Weights of a small transformer language model.
Size: 16 layers, width 96, 3 heads of 32, MLP 384 squared ReLU, 1.9M parameters.
Architecture: RMSNorm before each block, no biases in attention or MLP, local attention windows, shifted keys, gated attention, exclusive self-attention.
Each number is 128 + 24 x the weight over the matrix's rms, rounded and kept within 0 to 255. Layers, rows and columns count from 0. Numbers have three digits each.

# o: layer 9 attention output (transposed), 96x96, rms 0.0882, rows 59-95, columns 0-95
# v: layer 9 attention value, 96x96, rms 0.0915, rows 60-95, columns 0-95
# q: layer 9 attention query, 96x96, rms 0.109, rows 64-95, columns 0-95
# k: layer 9 attention key, 96x96, rms 0.11, rows 64-95, columns 0-95
# up: layer 9 MLP up, 384x96, rms 0.104, rows 0, columns 0-95
o59:148095156125100152152151134099098101155141107137134116114124122127150108120130142146133104123122137142157152132117121103132168100110166091161095129155163086115119119092173138072112075152142139127085140183134142168116148149136133105114134154116124152117128128082117141134088151132129118128
v60:134167096127106155100082158131123094160105090089141110136142118157108103141138142123160096095155134139105096115158074115142119159123090108105148121134136154143107148125134132107102151161131114160135131099109088081159079126126087132130151135121094126127187120143102092108114114153156122152
o60:117182068089119064072137115115147106121049121073159102144170146123135147149136120133121105142099106157144100117121123116136108143063114146121118111121165133138138117139125106131133128143136142140113141146125102132151107083109155147125120148155072123048136145145145118134169135116121112159
v61:120183106093109160085110154172116150125126091086160117131176075136119120128151109058135111170124159187137163146125114072161144139132108156069128109145152118116137131134092117155180136142139133141110067138117099143179098152126143145156087121144113114155173161125146114133094088091113164128
o61:094161120131149139108125120127153127142098131112128132135116147117107129119119117137147115130108083141110162121128134138112117105067115160115138145128113161162145121109145131130138127158127131142118166132150149141106092108165149148145137150125135103173140144125132146120146091119093112110
v62:130137127122122106118119140128114106119125116131096081179153123157105098139116119168168136137099094177155175130123129118169077121132103148114135140108114181151153152119163148109149106190102113151128153070118124155126108160177113135114131112162136135130151110117100119107126115117111124097
o62:108165110127125081120118114140119115145125112103104109154122148148105099156108101106141113142084147134163153119111109103145161147073130134096137132164160156138160127120118128153130106122146144150116094120147135135125091124117136162119133105133137142155171127112133137132115113073103126104
v63:166145151146192127151113109126117061099074111139123125130129123133153123105085146126151139102155117136126130154135115118133130124124154110168123139112140150122121130119131149096095110172100082140134196128122136165131082093133134138121134131117105113135137114107121099123128156066112152105
o63:124125108120112105104118132121105129121133085134098137135142114127125127162138119146115111107126136152139092129110114142119115154117105127087127123102151106125134144132153136128108141124158133124150111124129122144118111127146126105113125122102133163101118100117120142136133156129139118155
q64:123148113152127138142104127087148102136122165136100101143140166127131116080101136104116140087140094147099115137090129119086125125137105154127109130107138088121134121153148108133118114148110134165129139128149163147140067086098116135154084098144124132122102187117131108135182162172142099059
k64:117129126197160070165125105118112077173147151118096111062155128152155148139123117127137095095143081140112165103179104140116138135121114162150144127092143077167157066128138143124166140130115070120132155106149149121137194104111125128148076113126147123145146135146096089218141141113147163132
q65:149118140124138171178154144123057143159108061121084108131107157141147147135118145113115094128126144075090108135111129085103136176164114155149139135126156083115162153125137135138166108098170132165150092135172138131086138185110098146158127154127107142117143056131129111170072076085165159154
k65:130153097089160127098142121106080130087121102127130080126125109157135145122120156163120140086162097145126079105166100093122174188096116134153117128107150145124140141103164145131117145092088129153144109139189121145113124153103104166118110113146134081167114089121119090130083119152128100173
q66:153172172096104181132140136077090129162154096135106145116152155136095138107163145115136119103106145149117145158136101122139110160153176165135117123120137133107168159159137129137134127152113103158133152148138127129108159155137135112133158164104155150117108079128146118158121140109101144141
k66:141162139066155130128118148120121160109121120115151118149091127138107090103115126112140155133112145109126152145070105132139099152112164116116084129160126176133108157151132130105119142124107121163164114145114146131125097139150117124102118160145148132105099156104160111111111099111105124118
q67:142099138116123131138147121145121140109130131149123110148118135142152146152168134205129124133125179083141097125120157107128158122161096103113161135102144112139154125092141104151160087086147144090115127177117142101117154141148128140144153100112090118147133148124121145142079137121184172163
k67:146077118127120164100130130158133124101095146151133160146128151072116110149108143099139121161138159148144116138096158165166107092128144099112152110150101163094104129112106108140117109134184128109085107130088088077152100135126155143138161116120096130105158141130155189110118143130158129119
q68:078181105180137103096096119126143120118129123121161100140119119166147102131123127173129126123126111130119115118088130133084145131130081144155125102151147134150113113154134105095121141161125159115115131139134121155134081098126110131130113120159134132123114148132122088099160163160116109089
k68:094123133163143077093148095097109108115142098125083081129143091172140134095150112141124133115143110117156168099169120093098168132155159150157137122125145091161150092143162135114121124124107147137147146126183170159126145141131098132099085143113101148143096098113113067138091133143096143140
q69:142129138160128178142129103096088155121150090160116130078153157141085101108116120100126118124233127087165172137156112166096103106120155103135113154119076155135134145161109157107132151160134087124159106107154164138115126099142104123091096172114166135118083098116112140115117099104087115113
k69:148196108114123135187082139099136143150130080102151147167113130158140094127122090119152130108162131128106100155136125120116110142113090131125109104113118113157111142141123159081091148156070109156142138138104138142144127100133123119135146134120119119102135128147111140101155158126118136109
q70:104134150170126115102104151098137074143147130147129117137161097127132116115164134142133148115107087152130137136117087169148133107134133119136101134103109106133094118155126137107107153144113128175149158099145131158115096119141127108130126171149144150095115086105126101067125158150118132115
k70:131154144146124109164128097102102083146124090100110106153126105169149126147142099140154114104152125133130122112146097122128121160142101155136117115116130109149144131120160146108121137130087136166152134154142144139121141133116118145112119168109136122117142083120127103128105141120112154131
q71:121128169126113151142161103130125129119126141136109106115142155124117140108131118127126115152115130107124149120116154124143161124140130125069101135114181129130142150089163107152132123107141112128110142154139118100131145158105123138146094105116109133143170115110138127135104133095123119135
k71:124086122102103133118142141173145143138140158143148139119138162111124154168090135103133150158085120144125114135137146143150123118091138134113134143169141181113137125092164135191165142124192121071058104143105116067136102125129149118175159108152124097159184141150126152127126113122140116132
q72:132134104099115153121157126167117142129092128101134101128140144112142151157136151135103115162092153152109088118127174053136134156105102145129144104111157133119134122089130115187148075108155134113081130151095122094146147157137129152171147093112108127170139153128137128145144095107146113173
k72:103079119101147137083158120184136158138099156139140115121175151051122141148143165131065152177093159135150141114097194130103139114125147136111161118164143142086113128130123085171153075093220137062077102129083117086155130163146122120157129082135099121160159143108153152118108116119167091119
q73:139157121104122128135131152160161104145130147103170136154138137120138138149147170140116137150031130157110097101127137089175156141164131162100129082085166138100162127112146140170124128132128119114094137161100095136136108124114139145171154087142117114139137185133141136136150133147155116157
k73:108116144146147127132132128116128154125127106141124122105109121163127117131164137157109130149120139129125101095141086100136147150117127131141141100117120107136145144164118136136147156119133113117143163116137112138109165125090131125131141121098167134139151107113133109132158120139112099135
q74:098122047171148124099147129162073154089100073112173121118129123138167153147157127162135096111104132129115102096145119071061167176120120165179125134127132110100106111131139168146153116111136137137092141121135106138143133144111117150145130103130116140159153120126100087178117122082125116133
k74:136126089141144090133130141117150146121127103112163152115091111147148139126138141124142151105123097169132144151084111131105132151135128121124162152146126110106097111098141151131129112142103110147110120131107135122119118145109117140159131114126086083117089079105111120125107178130143099126
q75:096145080060132115132117152169092117128130118137145121156115133133153152134135160170115085115096164139117119074159121084100121147156096161164132072125108140128129123097181169115128116117156139145128166106152130140140134124134130128133122129097149156130146127157128095173131098137124099135
k75:128136129099161126158124165105130115119125126146149138124101103154156098116161137148171113123138134164127089100075052086129140123145097136110180095121119133158108152123132164090067139142090094163136129087150137111136146129100131146091108163068168135140163096129146066176148174148098091132
q76:174140182142135149135141119074134082151146146127138152114136149106100105122127110094127165138157119119151166183098125195137116117124163102088119175149111163127161148143103133115091128135120087124130096155130119126116114122134138144113119154133145127112107113093114162096135126128131154119
k76:122128146145137161093137107133134151156092132142141080122146168089105140102101089123074124107182142117148150122174149163119119095168164160154083136140144138124148164158123121127138141118158150080128129144125130149109118118142125121117163128158129122124092160126132135127129086102124126117
q77:111122143173118094100127119136135118094108143162083133141136094134152160088127114074146116128131116109094139136122104141103138087092171093129088153162169091092046098113153086121118156135138095133135135122154126145127136129137159107126090114163079135130156121135159124122058147111135149118
k77:178140140148076131162145110158110109118164145111115123163127101139135165103111110094136154099120099139100148165124162135133102127121127092119108160127162146093118088067189125139149111133151147142097123185146122126137102107167130164163130104186121111135132179118152142126102138144194160111
q78:061163096125113084093120126126111065126124081095177113148081157163147140113128113156143055108102168121120100143126137138104134117167079167172122112118121144145140151077177131111098102112144148124133163085152111104117116124131080141138115140108154166125125160140129101170142081126174132148
k78:095136127099172147145135133099108109094092142159161123143110123144168115119138131135172082111151115138167087139102119089186138097169102183111129146157120162174136141090154150128084137143116101122053143087140079103149106139117118144125107150061148119133143118107124105129103160095099082146
q79:126121082177114114120119129178147164113106142130174139118158129111124145114121144119109146132119137166152109141146092087164150101068103139125143134105186141091136065132106115142108150196116083124131111135139091122162117098106116102139126081158132129167125101166125094124091168146152141090
k79:144130110168109130157124149129146118094151098123121145119102077172105122098140152132106130148141096126111126119160073071126106149096097104126103123079115124138110078134118145123144167158082134135166160141177085165114122106112132105162119110134188105166095084143124115143146142157110172115
q80:119145097106138164132129133140150127171096128098149144150128130104183094135133132105119109126084102125118147104102121123149162156139114124060119105108167162162174142140145151153131135147121123161109126125094082134131104122115119118161113092112115110140144158157170139124119138116136159136
k80:119146131132151109095149131113136159146127079130127186161114134088166129161140087120094114119158131102107133106090128144128099125106106179093123134115121107143158121156177107152138125092142160092130121122141137166122150155114155109157119085144139142146115086127160107139137110095137141141
q81:087136125154118173157128082145144138109165155159142063098175130104133176132134134136100120131170123138109139131120163176096105148151099125159154134161142112146155108142150136137140150107154136086120104155143156099108114121145106140132124117101198140130129125123135151135133127158130148110
k81:143131155112145138128118169082148132134115142125112104110173123155186161093138154093144136106145132165131145158164087159109140158117130114121190106107117065137153138144131129127127137118117143167118104133131120144099149148108147139168148114109117144129103064113109150142116128155136127124
q82:153080178152127099132155142103128094143141153170109099126120119128146126135141112142143156152148119144135119147101118131139140112100105090125132156082114135128110141118115118147115094105140081143107151123093141102117136143099114131109114132135101148134149120098103117128114166152147125148
k82:119101129139111120145141136156152130094160156147099151127129113115135118162128097132124158142150128148150110142116100107122114106123162104150140156151123138146103076171139136119105132144140078132137105132093109153138120172114087076117114144158098118136087097086151118107128162101139130136
q83:111111109077144139086130106106133106137101152146126125121126133101115080107104122122091118103162119121139098102128144133121125091098092119083122139072117118138111159158171123146133115109168163148157123110167070146127090096144145127124103123146146130156165168167126152116142125135164161139
k83:127127103102131126110133142142093163123143082132134091132126086118143131095101128090121127120154144122124137110139124124130127146135112133115144151127161095131126187141181118154149138135122200180127160096151144147109095136173100116161099088129127127163096122148126088170088153170153152118
q84:146082146127145108119146169138119147141149113141087146105118098106123152145140119131161145158135154149122144122154102135115119114124163078156105150116114118089064131122132118130169130126135118159152134171115138135116135144112148101098154127194085139123136142093113110122143133133128117167
k84:134119101145147133139108151148134119124129139116129125110112138101092133123132146135105138131126130141129144114120121111135106080115133106161113136172118131118072094157122107096101124163146070124120124122123107111124093163132112104078118175132120130107146118132133146110161160136108119125
q85:150171100066135135137127106146168128153126134085127127158118140128094094144113121118144106157100140129175122082132154101134151160160180134080080099118142115148167170144158127147099135148088158147138148148135117163155125103152113101143133118127117168138100124116164109111143175107119086155
k85:121138176112109139058107107111121128133139076131153174165093144093083111114097161148066120121136100121140129118096125133166127107128130166081143109142103179139134161157155113140143125091110111095143177134130154135130132142165147112137101111137192092131160137112137132129114080127148132143
q86:145170115183074150130121100107112094069170122150152120123163108168125115119088122137119123097160107114161137135142135125120141109138115122149125184106166128151171111125138095122089126128087143107140111109140093192109096142135101139149089111122133172134086115122143136102113128118167138154
k86:146148143166116111119131071118128066100120115132105114141192149163077123102135118137154130114104094100155109141164150150114151146169125110159196127109148160098142119128126138148121100100105142140140168115130099137135139092154089111167109135138100175140140166121093137120148123141169120132
q87:098129180214115090125125095134144077106130208123132131127134109116127173077129119110115090160145078131129127169102157133133113074143093134148133126116174150144079082090171087117102130144130128124141127100103127105129092124102132134131096109150118142139135152142125155106095137064156160108
k87:168120092096152125154133086108152081071137158151144138094176100157153108098103108117162112136105201139150100142135146120111128120134130140164192123166139119153163100135122126144089156114150121148144164176132108109106119114160095142184134138135086158148133119143111147148118092102118149188
q88:137108169126103099119152116078117101116149105185128116122130104131137110098126094141162145137158121127151141176090125147141132118092116092094121174083123153143125128121129122134121099089106111158134145139124116095105130142096102159118120127148116161126154134098114132120121150163146152138
k88:123107121144118131162142097147134122099164126145097138112164125109112129146131099120120155134126109149141137125111113114123140117140159098142131163153146183102118101153115141134124124127135076148133100128085090148121122168115095047125126158164082124140120123111129140122127159107146137138
q89:130130104119115134130102134125146116113154143131136119157118130126117121135125129134080140119125104096146127151129142123132102127125121119101131122161119138146120104135126123095133126126135142113150123119166099128121116128162128130121098139134152090112108107159126186113117107130125154113
k89:133123150127147134107130106129096110093103134118145088120159130145133147096148167115136123144101108135117120131162154140140134124156121132152148122127135143121151179080091154130123105140138153146146155142121132113131137079156119175132124128100150126127137184146081121152095096156119125105
q90:131114146125115149138147110094131098174122148166115135114127132096146106110158126127116135124142092133167130114132105152157131133116124094083129146100146140130138134140144103152129102122127096138125131146100087119132102118133132125144120103125115131139161137133126131122109146148157150163
k90:095126114130140108110151125121146144136156110130101176136140134092152126147136104132109142119169138134151124105100105149128124112121136161129124139109136127145098096179188119129111112097123151124132111088152138161128122177119148089135103083149103119145094080100174103124100153114170122131
q91:150070124135151123100143150138124184138103124129113125093086112138109159134132088102130152148160147115126146140111146140116096129110168101105101145154112119088045136133119104117160127108159120141131078181120112087139114141135149119130126134212085089122157141138092122139101073112094114115
k91:129104102107139158151118164152124184088129140114149103096113141129116140112092131123124145136097103148105167134143145117154119126081129136147111190146149120121071100151130114086120113151163088120092082145154127101099089174141126148120110130154136107101121146131093150124148125124066098095
q92:143104151104101105123128144097113142152121120148118120133118117108107126133154112148153174148139147168124124146127106117134135149091109097111120126117096109124114168127098160122110125130132111147110145171135135121133152129103140135118162144133123136123126138139127101115134164144132137135
k92:113109120144115121147135134148123151143152155151111138129099129109141130157139126117103139113141105155144117122089099097141130102123140110110108135167131145125077117140140131113122123137142093131125110125099108159156129168103141093105145162131117125105122138109156095111120156135141115142
q93:091157162107139131103154113100106110126111095127151121137124135149159112100118128102162099091101149105107120153103145118139138126147120153125110137095144120135172167127136153168123140109095143165102152110155148130119164134109106186155139121102136161140129151097120084135141127133124122125
k93:106139116142106123132122121131155168153171105124095181154115135098126131167116089129096121096142140104158171111096118105109132134134138104101095158126134154123148094144140136141147141111100118125118081113161102145115128142102153065163169091173111122159106100126161106117138153088132158135
q94:144157121173117099122120138162123118077119153106148106123130110143120161134108151139121124127122125139118131111150120112097138116135144150167135145157136137107120111094108117099080147132146121112135118121132149153130153144125130128124147131123126139113109099114142104150139136094110098113
k94:153155132138118103135124130132123099124105166160139102114126129158108109098116132147155131131098118115122097151141156134134138115143131112147141097112137130133124132079102125116126127119124106132127167146109117096115127090139104180125130149111128152117157172136113155134154098130099124132
q95:165115134132138124139093163141120142137111135129127113137100110116125151133153118141106176132139147161110103126119109130138095164080131059109144098137106134106084112086094156082129143130150141142143108159116111102154138142121172105111169159171123102092176131198123125169153116138101146100
k95:142101152116191147139143143133096140126114170141169080096127090129139121090140117124141126144088091132096096111108146114141123090119126102114098133130123128098098164076107133077114097154151153132120146164081132126107142133126129167085125167108144160088161174155101106153119124146075104128
v64:102143128122137142095124171146151138140132109134116134151102051136150114115196092131147117153120142118095134050141134137101111142132118081114130140137120103131086126125126141132114125099118160151177119064133104077163147118118143124103101128096160137139160134079124143136109158087074153165
o64:127087123109130127145127149101089122159162146104107110091113098146117092116119104128147108140124156160129135096155091164086122067134120140137090166141088116119157146143093140154127175148123203163077150099137085125126160127138135130146148130145158148109142125159165102108111098119110103100
v65:153136133090113132118135144124104107120111116134105141147134139105135079122168122154159110142125118128135148109137138112153130112139147078117154100162059092164098166172083138084110138135105095150153182133167069149144165159160169140097131146144100136107150119110119109148168099142116108109
o65:136135165139127149137136135071105080168109153118095126125145124118102154143135122138145091115121106121121123130141175104132095090147134150155114129115130096150157158117152143083103140113148124118107139105170146118130151119124138144138120118095124157094144097114122179144115087132135095121
v66:105139140134147079100103092128144143144140142097165128130151156143126164167110155139107103132133165133151103157115134134127145133131095160118141155091152156140143086132151108168109118132140126097110163128070132104152109128146097125168142105132114093149110127145141142116106138155145134142
o66:113134112107134112117142112181183183118127128121177119152132111111147122109143140144115158139119119150115137128132111134150125151094121104116162137119144144113106130119116146159151093134104116123105112147111104132134116114089145117146121135162087094158115146123152111130129160139121147119
v67:113134129139150168148101129136110092122101144111128207158135152126161106110114134094117052138135159125083056126146117129143104069132111123145123094127121119156076128159085123108123129109119124128142132093155076115102138154134160096094126107071188119127144111139120152162137131135123117116
o67:128129136139107077104123159064128130141134143099099129122132141140154148109143119140118102102122154109091088116153150171091066126126159103141105128180096064129118136121153140093157112139142196174151117153136099134158099123104093133178124118127085114079135141099176202119153148111174151118
v68:091144090154177122167079112132119119100123145094150095149142119138125125118119124135111087126147124157116119131130106112135136077132110136134115128098165152142103140119163136127120130167128139104136160112116124108124088093099145106120159107091162138133161122141117183137157162111149111132
o68:122164058131128064090136138146133145108096102117144143144102107118145156130139132141139126114135153134109102134158115137097134143099125117136137142170106094123123095110131132125176095160111171130139135142132107157140119117092116123151142129135084103166127155130150104121168148102106115141
v69:180133132135130144160150154116125149155126168123158129106124187150122157150099171121092169132107177136152133172123158141181096191134114133116131156139135166147120088115086071121114160137103133130087123127117124116120135117105127109116166127128152116125067073148116139111097077161100128191
o69:122091115125094139112166105117137180106132110153140118146131162109089096129108135119057198118114091105155114110113135145191118118126153107072153114131160148100101111156127091202114152128112063128173087126111094117123133109174119138159113128167126089107123130118154118120136088126122141106
v70:125135096138123166182141163150104137132138149135115122151108158119096081129114162135152132130143148149109127111158132108165106076201115077114121107159151127142128114122131115120082116140104109136101134124153108173110109147151214128092140099165141151122106104125159139151186122085146092115
o70:123148134141113100110136107107117158147080132107087179178092160096106152116132146138131138126126139079111137139131188147121133150136144099164152162142120095075093124115119082115190105142128162152151138174126140128141135121123170131141141167132112100095157127160140116161183070129077121147
v71:158156121124077104127088151123119156069128110129182152102138139114179069148141135168134131148143135131145121080122130107165142133155125137164141126129116067175080164167089148135115156169121073165156160117144129137160140120142165119133112120122092118113119129130137083127201086144124101126
o71:114146154114131159095120151099132121161073177108136129141118110100131183180112111125164103115135087163137127144153185109097127125140150166097137144137123122157164153088136120076117122146130104096084154094148123138126147120149133125166132135136100157096140140084138171121109118144127097095
v72:044071164149128095084183118143116124153132129132110065153164143126131182120144099123145117115120108113148147186134183148071178108124163112160138132127133123079149092125184087149152077089142154120089134133119120123119135140109115130141134115100094140147129144113116127125088156124172154090
o72:096116129131153150170098150168153134117166146151127107107131137132149061102136149155093118150144155112159123146127117126161102135144102085187123116109154144121127180116113141119120144109100155131151132133092142143112144114092131119048076137109192123146137114122110094117124162134133120139
v73:083117127168121127120126130151112152088153149142121081128136130149146113140114146114135134129138126128155120143114133158155149077183127097159143164146146108100172110157202077134103106106137126116116181116133140129142086159108151129129148124090132143139139120133161126118121152125184129124
o73:098110105119133116160103175157131144133105143135156091162116169131135124166120174125100148108145146109139154115133169139133109168131156085163144152156124130103119159082094105090131097123121179162126143146138136137146170166108128119078110130129142109125160139132120088160140122115120113135
v74:133098143099137145133189177129103116136116150105131122141136092109131171112169128151135082128127108142112149133165088098084143120104117123146126110109155167149097117090155139151143123126131157114089126135102130094122130110068130158135175131102125114129155116116132116142151154146138113148
o74:072149103134100118131101109174127165105140151167117136149135098103080123065151123151149110161131117139111108109175081145123122095133103109138116121118099142131121110139126140135146134129110132135164131136111118144123132061134114081119129137117176151139096150142125116103166123118110074120
v75:167127125117097093142125153117100108113120114141112147135123136106099061171110126149168113160124128132127147056103104100137143107113116145130138116165134139189113180142100181136089142138145099117154120108170169146123119131170156129136120132164078162143139132064161097131138126112125144160
o75:106131165124141144138118119130109088139058136106127139157100106100117202123149091105193105152079111150133186160149136109150124126118126159090156144118136117130170126083162121106134125167123117131076131143137153095128157131092124152117180159143127122117168140116121147172091121143098135079
v76:161073153083133129153166140150125127111147146177112104132132118115107104103096135140131191161111101149127151141106123134173117111124168097131099127151127114088121159125143092125133104107122142120108108149168139160103116135117147127132133145165139120099146134181151107111158097150148138103
o76:104148128164116142167110117117128138113155150153085166129105153133068111134128131111115099110154114066155126133097154119148147135142146128146118123111116145116152112150128104096085129082154092089142124114163173119103174158126108124065125130121153139109128125153101145135160100095149109134
v77:158196121102134131134096109117132126178132121139120154212093119142111109108099119150137122135140088123130130149109113116116115071115117147118109141121124158096190119102162169131124117125124127118139111104103155116137130127139115117114132106149120143131099113185116128082077193120113168081
o77:153105106129154081098191059117081094162108137091131116120127120149168130128135118082123124113157174115087151115122089131081144129119115155123139096105136129125114103163129133151083113116167141134154128128139128118134120187062120149146139099094119141143135128168125134160167171159132155184
v78:125114143134103105131161118130173171147166153084105085171098163133065152123081138131111175128140131133136168180056136160156089135102138079122094133138127130067180097147155091148137125144111138121092089147140149121095124150125101108137142136157166106144114102174122138136067097160119202144
o78:145099129127150142165148127121174176112172087140127140121133139132107092115120152100093179140138094068167156124088117110166159146122109110118149115110139135102117122148135109176097130107129085104154064124095123124123155158106098109129139105124165074143150157154133081118153117132144161169
v79:158160102112113119161070130114180154174154120101149168138133175158093097161068151122102125165150185105129096172067145141170094136127128136129158102126089114148119111145080174130108164145098110138133139136120143123157151141179137104140139121175154080129076084159132136126161069156145149101
o79:174125146095150098079186094101173152149124100107179140156130115107153152155129146115137146120122110096123116147081160102147150159126152142076139106140139100130125143108146135157135112117111066091111064125084086134156133177087127149198109129143038080101139138114168190146137131146131176146
v80:110160090155156134143116086130114112103147107110140095133152153152133113133132146102148125115121119123137098149128114127137138091150111120128167109092086157165189094162123127122092122138149084111185162130145108141154108132175098153117145104115114120112168167140082170187172112088118161124
o80:164128137128152093117142159104139085142101125098147108167160132146143183152133139172150120100063160156135137120154143080109136123117140116119124127164146080136093166122164181090127089121164149126122137160133176118132083126100143143156113094135104112175139118119137117117093113105125139186
v81:147102114155164139107133092139104118078148149112101117098121178159154134137127162148144159119125097121160156180144170129124101088112159149168113151092180124112129117116175103104122106095140139103141107174120126123115143097155147086118107117163120121118081174184104152140160134114110138202
o81:113118132173157155149134141147129109122146135118131132142162169087108137136124136116069141107112173127132097126093160152144117146160111114138122114108138140133111152157122059139103120145162145150113123091145173104098115116141116123093142126143132098153182096096114069113133140108142153148
v82:162161109129100106156121167140132125106148139138114100158113113131090085146096106149156190165120125144112155102131141135144147124094155100138132132165127089137119167150108133120113137131119086145144092135172159149114139139158180120117144147144119148111144112111137111097147084099107143159
o82:124140154149135131158151139100108087154093131128104156123116127130095142159127107080135113121121091106153166136109147108162127121134138170110128124118127121127152124135147103128101159138140119102100138100138133136137170153140123144137136142129149133124174098128102125146113096121103125111
v83:131193117132160146157041147128140147126172113136147146136125086138103085128111121120134122146135170130094082122113101115154129119145096101103155132089093129175132115137112145120089160161104095125148175123110100125155092129166120136104133135130202122120144113125115134129154108145085129095
o83:159141100096113060067186105096123136129099121089146109125147100154157168150124137151141131115131138135113128093130139108089161141092138153112115137153115102127136130128125186139163108119153143150120129139139102131165141162128154149195134104142048126146116136135146160146143111096106135158
v84:202148128127137114134079114089133119137135113161099139112099125147099085149131094183165139099143140102153115140092115127144110141107101143161119130134075109144130178125082147112100165152091118147187137111123162152113132095152133096116100148107134138102094126167133108100181124129096131142
o84:168133117128140134115138124097070068144099120106138111129143131124145130161124107114124118107135137140138125112109158120107110127145135166086124116122160139144166136138125124113107137105165107112107127098135134093150149161133109149133153114114115138101138114122106158165114124133134145134
v85:158117148149122097125137132116125121120137153167170144119135127137144135116144142125108138093153099157113120181155125133118134128139124142092100177108177152093146154113139118106140133101153123076100119108093154094125117123097130128125199130111203108121150173232130139096128163095134112111
o85:127142095169084084134129116173099144070125141134128139104155162111106110124114163100088122082165163125112139143149102151108127170095179099134143148073089130151113098177092129140104131127148129125183122137170106136125144113143090083127138161136099136121083133149102100101158135095114112143
v86:111168128141123141100092148116153127135152111118158149096142079133132112150177056133123162134116157112113142118174126113076147204104137111125157157148100114160140133154085158147143157113114112152167140110121137112147136143152119150128087157115143128135106130092133123105137122103057131120
o86:165126141098110152123159138122102085154131127122151107079145104164169102133113122113158117139127119155132135099139144120110143119136098176106129112125105145143143161135118166147098153143136155136081142112129100112177144120190134142172126146135115141130117111128114138140066102134096129091
v87:115114144105138097151166161136142107154114134131112100150119096129098093153155093144140131150132132110119154071128159117097146168120129108116112143183136096135107163120095128120155120113123117130146081126139097132108147104143128130119107147174114141135124121093141129105093123079101135124
o87:139112124146110176164121122128107092152150129131082154104106122121104084099138098103148108155133105118156158164134131121158111114134128148134130147104124126139157132144133089163125163127076129105109158133135112104107167117138142162119135153134155134114146114171122110143088135141117144087
v88:117201100156131124129067095116149119126143112065147101108141153147105143131131145151143128100140154129120082186119112096118150122122118151122139144107105155156138101138151147142065145151118092123152159130122144130137122105133125121136153113114122117131098116129130159118170121124126125117
o88:174165102102158078080160110130129116149072085084204112158151119142181166152149143143131158119099151139119125112135145109104131157122095156113169109145160130135115126126135165154154108158148135097099136128086118135178109131117158134202137111134061110165132109125124125133144150124100143151
v89:141159121133096112136125161142136109159149144202128183151137145114115111146110126116116141133132179112081130127121161133131142143110141139128124123146138092150073158139060153125144136100120109131112118095140132130095145162119155115114138152126147163129111114118131116123146104131098101115
o89:142140153150110128118141130110141135135120155103097163089116137117136101137109108124097102131156103116124146155121134142159090143127170140102136116106109127153152133131128131151134167138120144145135116137103118154146172128159094125132126174143119132071122084115121173147118112121128154069
v90:120136139106116176144158190147120131153143140142112152163099096116089082124133123127136138159121145101108153089133116113098122144100131067162109112168109102146130143131089142141163110118124141142112098121173102121099158149129152133083139167130126149144135096097154083150132078138089111152
o90:108105149125112168160143123099111141153152146139070138122131133126096102085127096127154097175125068091114156115128137144141118105149123138127105098148090119119137140132145105134120146129133152148140115165103136112133173096146103115144131143112187153084156137126115125130109076119138133106
v91:113126156093115121130173141120131104149098139140106137138128148119108158095118131143102153141133098127110155114092118111101129128124146108117110130118133126076075120086117108121150128114120108130102111172129119127127160112095112124117104138132145139116115117183129122079064111170122150105
o91:124111105146133147154112078112144154124171125157100131100121144148100089087112140118089139152150139101149137139111111135148124121129110135154165098092110147169151078170110120177112161113137115096176148112140110156078129148127135135103124111124152142133125131143130152115184150122144128150
v92:143108114163119167153118118126120120062139145143120124094135191131135120115114134106094163121099128122111107163139106142169099129141164099149130098114110101118102125155114117089106133118126091130160122146170114148106158127123149091110142143089170137096111139150109138162163084132122132104
o92:167134138157126120130104171071107101140123116120118117128149165151123141159103137135116122099120150093156106108101192117120117150159159135127124102131140112143139140128137125102133147112175147127147113105153162133155129159172101134129123101111111122102133114089126173104139098107157130146
v93:101127139145156047119133083122161141123159121157121080151117155114139159145129134117107090108126135117120153187143164185093138117122129142131122128144147078109132096106190142165166121087139161119107096128089157125107113118101085124150114137138123154154121176149096172123122167115120116112
o93:145134112174153137131127151179158113125147127109111131099148122109163077130131121136080121119165155145144129132098105105108125153167157128139112128095146135144138152115092158167136145133094132151127117124119147160134171151139087094094131129116143103123119110150129096134100179151138157119
v94:091123171171130087092139086147126115105141117113105090104113123130172172120136094105131101095120137105140147197087110186102127132103111135135129093048144135105168066145158144143159134133147136114184122138104144098129116107106080123111151146076149124161190170111087139131103175117111186145
o94:146119118125173113143099219150133110120144138124126089104185095143115094140122135157115135132113167187126130107137094100088126120096108123088070118129120123122138165106133169130095157124139157154143117107098130110115141126108068079112142070106176114184147109115132099092098169111168133186
v95:116067148119140098086179104124141117149093138122111129166130178120150157122135125140119126134121082130167149128125159149113118092146158172123136125155137096050176119133135085132118095112128111130117112113136118107155175161117114115135115110150083128136084105121140126134040158122173188097
o95:129079158156163167173097125116128116150155140143140101133102136124148088124135136104127133122125130109162123155124117151162108143146128082154161133085155130126137134134113097120098112118108112121140113093147114132112085151080146160052100131094170097119133127137123117124134171187149144132
up0:112113130155112106123139172124141135073114142163119112085147167159148124105167112105124105155119125107120154148140113127137134161167143141153112109116124068136146164157115136124146156166115133169126096139132157145138168159111142127118100133107164112109095137147138111125140089091142107097